config.yaml
n_layer: 9
norm: "layernorm"
norm_eps: 1e-05
beta1: 0.9
beta2: 0.98
weight_decay: 0.056
warmup_steps: 354
decay_fraction: 0.254
batch_tokens: 16384
seq_len: 1024
Each number is 128 + 24 x the weight over its row's rms, rounded and kept within 0 to 255. Layers, rows and columns count from 0. The size above them is the row's rms in percent of the matrix's.

# layer 5 MLP up, 768x192, rms 0.109, rows 22-46, columns 64-127
size [ 99 106  87 113 129 103 104 102 107  84 122  96 110  88 118  78  83 113 121  97  97 101  99 109 118]
[[129 153 130 123 156 104 138 115 105 123 117 116 132 119 100 152 130  88 149 121 167 147  79 149 109  95 124 105  95 123 145 114  95 130 160 143 120 107 106 119 123 106  75 149 110 104 128 128 116 159 116 168 140  96 156 147 138 139  99  97 101 149 116 109]
 [107 139 124 142 130 140 108 122 154 131 110 109 134 175 115 129 124  96 154 111 142  78 120 147 111 146 140 163  94 100 109 184 153 140 119 166 135 169 125 132 138 121 112 159 128 124 116 167 105 166  81 135 118 129 137 123 118 154 105 110 135 133 163 117]
 [137 178 124 129 104 105 121 156  97 175 158 103 119 154 180 104 112 126 111 159 144 119 134 136 130 135 139 162 118 105 148 170  96 140 115 123 127  88 122 121 138 171 109 141 141 121 157 129 120 104 147 178 129 129 190 128  96  90 123 123  87  97  82 123]
 [144 161 175 141 125  89 154 102 113 148 128 101  84 154  92 117 128 142 124 126 148  85 135 108 118 145 159 103  96 105  89 146 126 106 130 120 126 135 126 138 122 114 142 146 138 130 149 108 117  95  99  84 106 135 128 151 122 140 127 132  93 185 163 154]
 [147 104 126 112 111 150 116 101 152 168 156 128 153 123 131 138 154 144 144  98  82 102 102 114 135 132 136 109 110 112 111 114  86 194 170 142 101 154 121 153 146 152 139 146 105 110 168 141 110 123 155  75  67 136 122  78 138 131 128 107 145 144 174 118]
 [134 161 139 140 131 118 112 103 126 113 124 171 150 128 125 122 119 124 174 134 119 137 114 140 133 117 120 137 148 105 128 146 126 124 149 144 140 140 124 165 121 130  70 120  52 111  95 100 129 175 133  90 107 111 131 143 147 100 145 146 153 118 134  94]
 [ 94 120 129 129 163  90 143 121 152 121 128 139  93 146 141  83 101  90  99 165 127 143 100 128 150 174 113 124 126 119 132 136 114 128 140 130 115 103 136 161 147 107 141 135 136 111 122 115 103 165 167 131  90 133 117 137 126  96 168 109 152 145 134 107]
 [117 117 175  81 135 126 178 118 126 117 111 136 127  85 140 124 106 110 141 152 128 131 131 100 149 157 126 115 112  86 114 133 102 112 108 158  95 158 107 171 125 173 135 155 119  97 165 160  88 145 164  96 135 141 102  98 128  93 114 105 124 137 134 138]
 [124 118 119 119 183 103 127 140 161 166 135 155 114  99 117  95 116 118 150 130 145 149 141 117 166 165 130  77  90 113 142 137 124 102 140 168 130 144 129 153 102 175 139 164 130 108 121 146 128 133 140 113  89 138 150 114 110 123  88  98 164 114  98 142]
 [157 148 169 117  97  97 117 156 124 123 135 140 146 137 121 127 131 159 105 151 111 141 137 114  89 139 157  97 142 154 106 152 101 197 108 144 150  97  93 103 128  98 122 111 126 117 138 109 107 110 125  99 182 154 159 106 110 104  83 118 109 124 126 124]
 [171 130 145 111 132 111 113 140 139 126 128 163 108 202 141 119 107 109 113 134 135  84 149 137 162 166 132 175  90 114 150 111 126 157 142 190 118 127 117 142 133 100 133 133  78 113 132  83 130 143 137 147 127 115 125 142 175 135 115 103 140 123 112  95]
 [ 98 140 147 135 109 147 112 126 135 160 135 116 153 124 103 174 117 136  90 129  79  88  84 138 126 132 153 111 128 149 109 128 156 169 110 135 149  96 116 169 129 102  75 156  87 117 154 155 144 129 120 117 111 145 121 106 104 107 137 149 171 161 153 149]
 [100 126 152 134 176 109 126 127 142 113 168 140 141 130  97 111 121 103 126 141  69 172 139 106 153 150 160 118 130 101 153 150 118 130  78 173 110 124 124 138  96 120 111 138 128 113 119 117  96 159 101 145 171 121 159 124 129 157 111 126 153 145 101 150]
 [134 140 153 107 176  83 150  79 143 129 147 124 146 139  80 128 137 166 159 143 147 146 124 101 133 162 163 106  90 124 143 137 127 161 129 164 125 111  85 132  95 122  96 156  99  97 135 179 119 149 145 120 129 101 122 160 189 149  99 124 134 139 131 150]
 [149 108 108  87 130  75 127 151 154 113 154 110 163 106  81 123 118 145 155 128  83 130 103 133 116 105 152 124 133 124 127 171 134 167 122 137 190  90 102 104 122 147  83 111 146 121 125 104  88 139 145 127 107 128 120  93 112 152 114 118 130 133 154 100]
 [117 124 109 143 112 163 126 106 118 115 135 149 121 177 163 100 131 102  97 106 112  53 125 135 119 138 132 123 141 176 147 140  84 142  98 131 127 126 136 123 138 106 158 129 104 135 136  99 126 166  87 130 129 107 116 135 152 142 104 104 118 185 163 144]
 [195 125 126 129 107 106 118 105 148 165  98  76 136 141 147 101 121 100  65  93 117  96 143 140 118 173 142 147 111 147 115 161  79 133 114 128 145 121 132 117 105 150 153 128 164 123 160 100 107 127 142 123 156 120 120 141 135 169 131  84 129  95 101 130]
 [150  86 151  96  99 138 178 117 152 121 168 122 161 108 105 144 156  86 153 123 137 167 117 133 139 142 135  96 117 127  99 154 119  99 114 153 149 148  86 147 127 106 123 124 101 121 154 133 176 139  80 158 159 167 128 100 104 157 144 114 119 159 129 149]
 [111 137 126  71 113 152 131  71 126 111 144 113 106 140 131 107 119 125 117 135 135 131 120 130 144 114 129  96  95 153 142 162 119 134 117 169 119 161  86 128 113 187  79 116 144 117 108 100 155 118 117  92 127 118 144 158 126 142 144  99 126 141 131 150]
 [ 88 152 127 111 105 104 151 131 176 125 156 157 128 137 117 108  95 124 129  93 121 101 103 134 130 155 145  81 140 105 135 167 185 149 127 139 181 145 106 120 121 146 125 163 139  85 109 143 154 134 102 113  94 105 139 135 135 138  97 139 137 152 131 119]
 [206 153 179 135 125  57 116 147 142 130 144 109 111 128  97 161 114  93 130 112 104 139 141 138 115 142 151 136 111 107  91 138 131 144 102 153 148 123 129 146 103 166 109 144 158 117 123 163 105 127 119  86 151 105 127 135 162 175 124 155 157  83 114 110]
 [116 136 179 110 137  99 133 127 155 178 153 181 132 161 143 128  90 109 110 102  83 145  80 120 143 163 142  84 127 118 158  88 153 126 132 134 125 102  94 142 135 127 137 139 132 124 123 107 165 143 129 114 131 123 156 112 143 111  89  78 124 162 114 133]
 [121 100 142 162 104 132 188 136 154 141 123 124 166 151 126 130  84 116 105 156 116 112 147 102 183 124 126 144 119 132 127 134  94 167 133 154 125 158 114 146 100 145 130 146  90 108 122 126 171 160  88 127 152 100 149 145 162 135 107 110  86 106  91 132]
 [139 134 134 129  92 133 125  91 139 163 140 135  99 142 159 110 142 128  89 109 122 126 102 105 115 138 136 116  98 139 143 140 127 138 154 141 138 114 125 162 144 142  79 165 129  97 149  85 106 124 124 125  74 119 170 145 120 128 133 133 131 113 148 112]
 [104 114 154 158 165 127 165 106 116 134 138 118 111 126  68 130 148 100 105 144 125 117  93 116 121 113 130  83 114 195 164 143 128 128 118 116 141 157 118 137 121 139  95 154 109  98 101 159 122 118  98 101 121 141 129 149 140 173  83  79 110 158 124 126]]
# layer 5 MLP down (transposed), 768x192, rms 0.104, rows 22-45, columns 64-127
size [108 101  91 126 162  94 102  99  96  80 131  96 106  99 113  66  87 109 121 105  98 117  98 106]
[[145 102 100 126 123 174 103 114 137  94 148 136  73 121 114 121 153 102 144 135 139 117 111  92 117 123 129 135  90  95 116 110 127  82 157 179 100  89 113 111 141 128 152  94 151 101  88 142 156 147 110 151  72 124 106 107 149 112 189 111 123 116 165 131]
 [138 134 133  92  81 132 115 153 120 115 132 120 110 174 148  97 131 102 132 114 116 157 137 114 127 143 105  94 191 147 142 109 102 170 159 145  98 137 130 114 110 152 133 111 144  98  83 118  85 125 143 115 115 134 116 114 115 150 104 145 127 165 108 119]
 [135 150 148  77 136 119 138 128 122 112 139 126 137 171 130 137 136 140  90 146 160 130 114 106 127  91 125 114 141 131  85 115 119 110 124 121 144 155 136 159 186 141 165 109 166 187  80 100  82 114  93 125  95 120 145 147 157 146 155  94  93 130 126 156]
 [132 107 163 114 178 137 108 133 107 137 105  94  97 147 140 139 163 133 103 124 168 138 115 166 116 119 125 102  96 143 101 181 118 110 146  86 160 106 137 169 144  88 139 130 126  79 179  96 142 126 145 131 113 141 130 141 126  46 121 113 153 117 108 166]
 [149 140 111 121 104  85 119 124 128 137 134 117 141 103 111 159 167 122 154 153 151 141 118 136 129 112 115 128 106  99  90 129 145 158 139 108 110 133 128 172 170 123 155 123 125 131 147 128 143  88 186 141  98 127 147 139 138 111 123 132 169 107 141 161]
 [117 121 143 134 131 102 138 171  85 120 157 130 168 106 139  89 109 142 132  97 182  88 101 110 123 127 133  97 116 149 151 125 105  95 103  93 166 144 151 122  90 120 125 164 126 138 137 119 119 150 136 144 129 177 127 105 136 125 131 134 143 100 116 107]
 [144 166 110 176  97 119 110  89 147  85 172  72 133 138  84 171 164 131 107 136 149 136 133  90 138 109 155 113 155 125 106 105 131 150 123  72 159 138 136 133 134 159 133 126 147 111 123 155 127  55 128 109 141 152 132 111 152 153 155 158 171 142 113 134]
 [123 133 145 109 108 137 122 117 130 107 131 157 108 128 157 129 146 130 136 205 131 120 160  69 121 114 137 158 164 144 111 131  91 128 106 121  93 143 128 128 130 134 106 114 130 119 115 159 116 114 150  80 113 136 105 123 121 115 115  97 130 204 141 144]
 [142 114 150 151 140 107 161  87 146 141 116 147 155 120 131 155 130 141 108 119 116 121 110 129  88 133 149 122 148 166 129 104 106 174  98 131  92 123 121 111 141 111 107 126 138 126 160 137 114 119 102 142 124 136 147 134 161 153 125 144 143 140 156 125]
 [115 124 105 128  88  90  88 133 126 127 131 116 104 168 115 117 106 119 103 136 147 127 134 104 138 129  77 136 102 143 162 143 111 124 118 158 141 121 183 168  98 188 133 129 126 181 104  81 102 128  93 111 153 152 118 145 152 151 138 108 123 118 102  96]
 [131 129 146 149 133 122 115 149 150 140 146 127 129 126 132  82 143 110 169 140 124  76 166 138 123 155  76 128 127 167 165 140 148 135 168 130 160 159 119 138 139 188 102 156  80 179 129 134 125 124 162 134 172  86 132 128 118 116 124  92  86 125 117 117]
 [101 115 111 153 140 148 130 121  87 152  97 146 120 121 140 117 114 122 158 144 153 136 122 113 141 150 179 120 152 123 155 112 122 159 142 142 144  97 124 120 150 183 104 150 132 158  72 143 133 157 147 136  74 116 114 146 123 172 155 100 124 116 137  99]
 [147 113 152 148 121 143 147 182  84 114 140 145 102 160 107 132  92 116 139 102 166 107 121 153 121 129 132 108 159 178 122 130 127 132 119  98 122 170 129 115 133 124  75 190 103 122 130 153 161 126 119 117 143  99 139  91  78 133  77 140 166 157 146 158]
 [134 103 142 136 104 120 114  93 144 152 163  88 132 119 119 114 107 139 142 100 141 171 124 158 120 176 161  84  89 119 161 136 112 170  96 122  88 137 155  99  82 129 129 148  88 124 124 122 107 136 124 128 125 125 133 136 177 112 109 126 117 120 100  98]
 [164  99 109 150 138 110 159 132 127 134 128 147 101 146 113 153 101 130 140 157 165  96 135 114 183 105 122 142 135 118  90 148 112 144  93 146  99 146  96 147  96 138  78 163 134 151 140 107  98 120  91 127 136 146  85 101 128  88 138 119 136  97 134 118]
 [143 120 122 143 123 116 110 136 109  92  93 139 123 135 106 148 172 121 115 136 160 145 131 105 144 100 183 129 101 107 102 142 127 112 141  96 104 106 129  96 150 136 119 124 164 149 144 139 131  77 117 153  88 150 117 143 128 110 157 123 141 121  86 156]
 [137 170 150  86 118 112 132 134 133 127 158 140 117 173 109 134 197 138 117 104 120 110 138 124 157  69  81 156 148 143 158 128 134  96 137 114 139 166 155 126 152 116 104 133 104 155 112 116 102 111 108 117 159 178 105 180 126 115 102 140 108 107 145 141]
 [101 114 108  94 127 122 122  70 144 103 115 175 128 142 164 126  90 164 137 103 183 146 101 135 145 161 110 136 140 134 110  98 161 114 131 118 187  96 132 138 120 128  96 138 113 142 106 158 143 129 143 107 132 117 128 106  84  98 134 132 123 144 146 163]
 [147  72 126 154 162 102 148 135 122  74  91 129 112 114 170 136  99  93 149 170 116 154  97 182 155 100 136 156 129 143 107 111 140  93 137 158 106 102 143 123 126 139 184  97 108 116 144 120 143 105 132 124  96  80 102 100 121 154 169 134 118 168 170 148]
 [116  96 158 144 130 135 149 128 157 132 105 117 130 137 147 109 164 132 155 117 174 104 132 146 124 148 122 105 113 146 117 149 114 174 139 122 139 123 148 113 105 130 140 129  98 111 111 127  70 145 135 110  93 151  95 123 163 126  99 161 170 119 125 129]
 [128 127 134 128  95 136 137  83 124 188 169 127 118 155 123  84 155 131 131 102 158 129  65 120 122 154 126 112 145 135 128 130 147  67 145 109 139 119 140 114 148 125 150 109 136 128 140 116 128  74 139 141 119  95 142 170 106 124 104  89 149 119 110 131]
 [129 172 154 151 128 129 139 134 119 110 181 132 124 143 108 152 144  67 122 126  83 127 119 131 142 132 114 145 126 132 133 130 114 116 145 136 157 113 154 154 125 137 108 130 152 104 137 138 113 163 108 135 131  83 131 116 122 155  96  92 107 129 118  99]
 [118 135 109 115  91 101 115 129 121 126 122 109 136 104 114 173 165  98 110  89 117 113 133 152 121 113 129  91 112 104 148 127 172 170 145 109 105 108 143 111 102 143 142 134 161  94 102 144 112 128  98 158 135 121 161 139 125 147 121 115 145 137 110 124]
 [131 118 120 105 113 154 134 114 101 141 161 135  66 141 157 143 112 131 104 133 115 100 171 131 119 148  90 127 112 109 164 148 115 118 124 114  89 113 135 130 135  85 119 159 145 124 146 133 142 139 100 142 155 129 138 159 121 150 152 106 159 120  86  98]]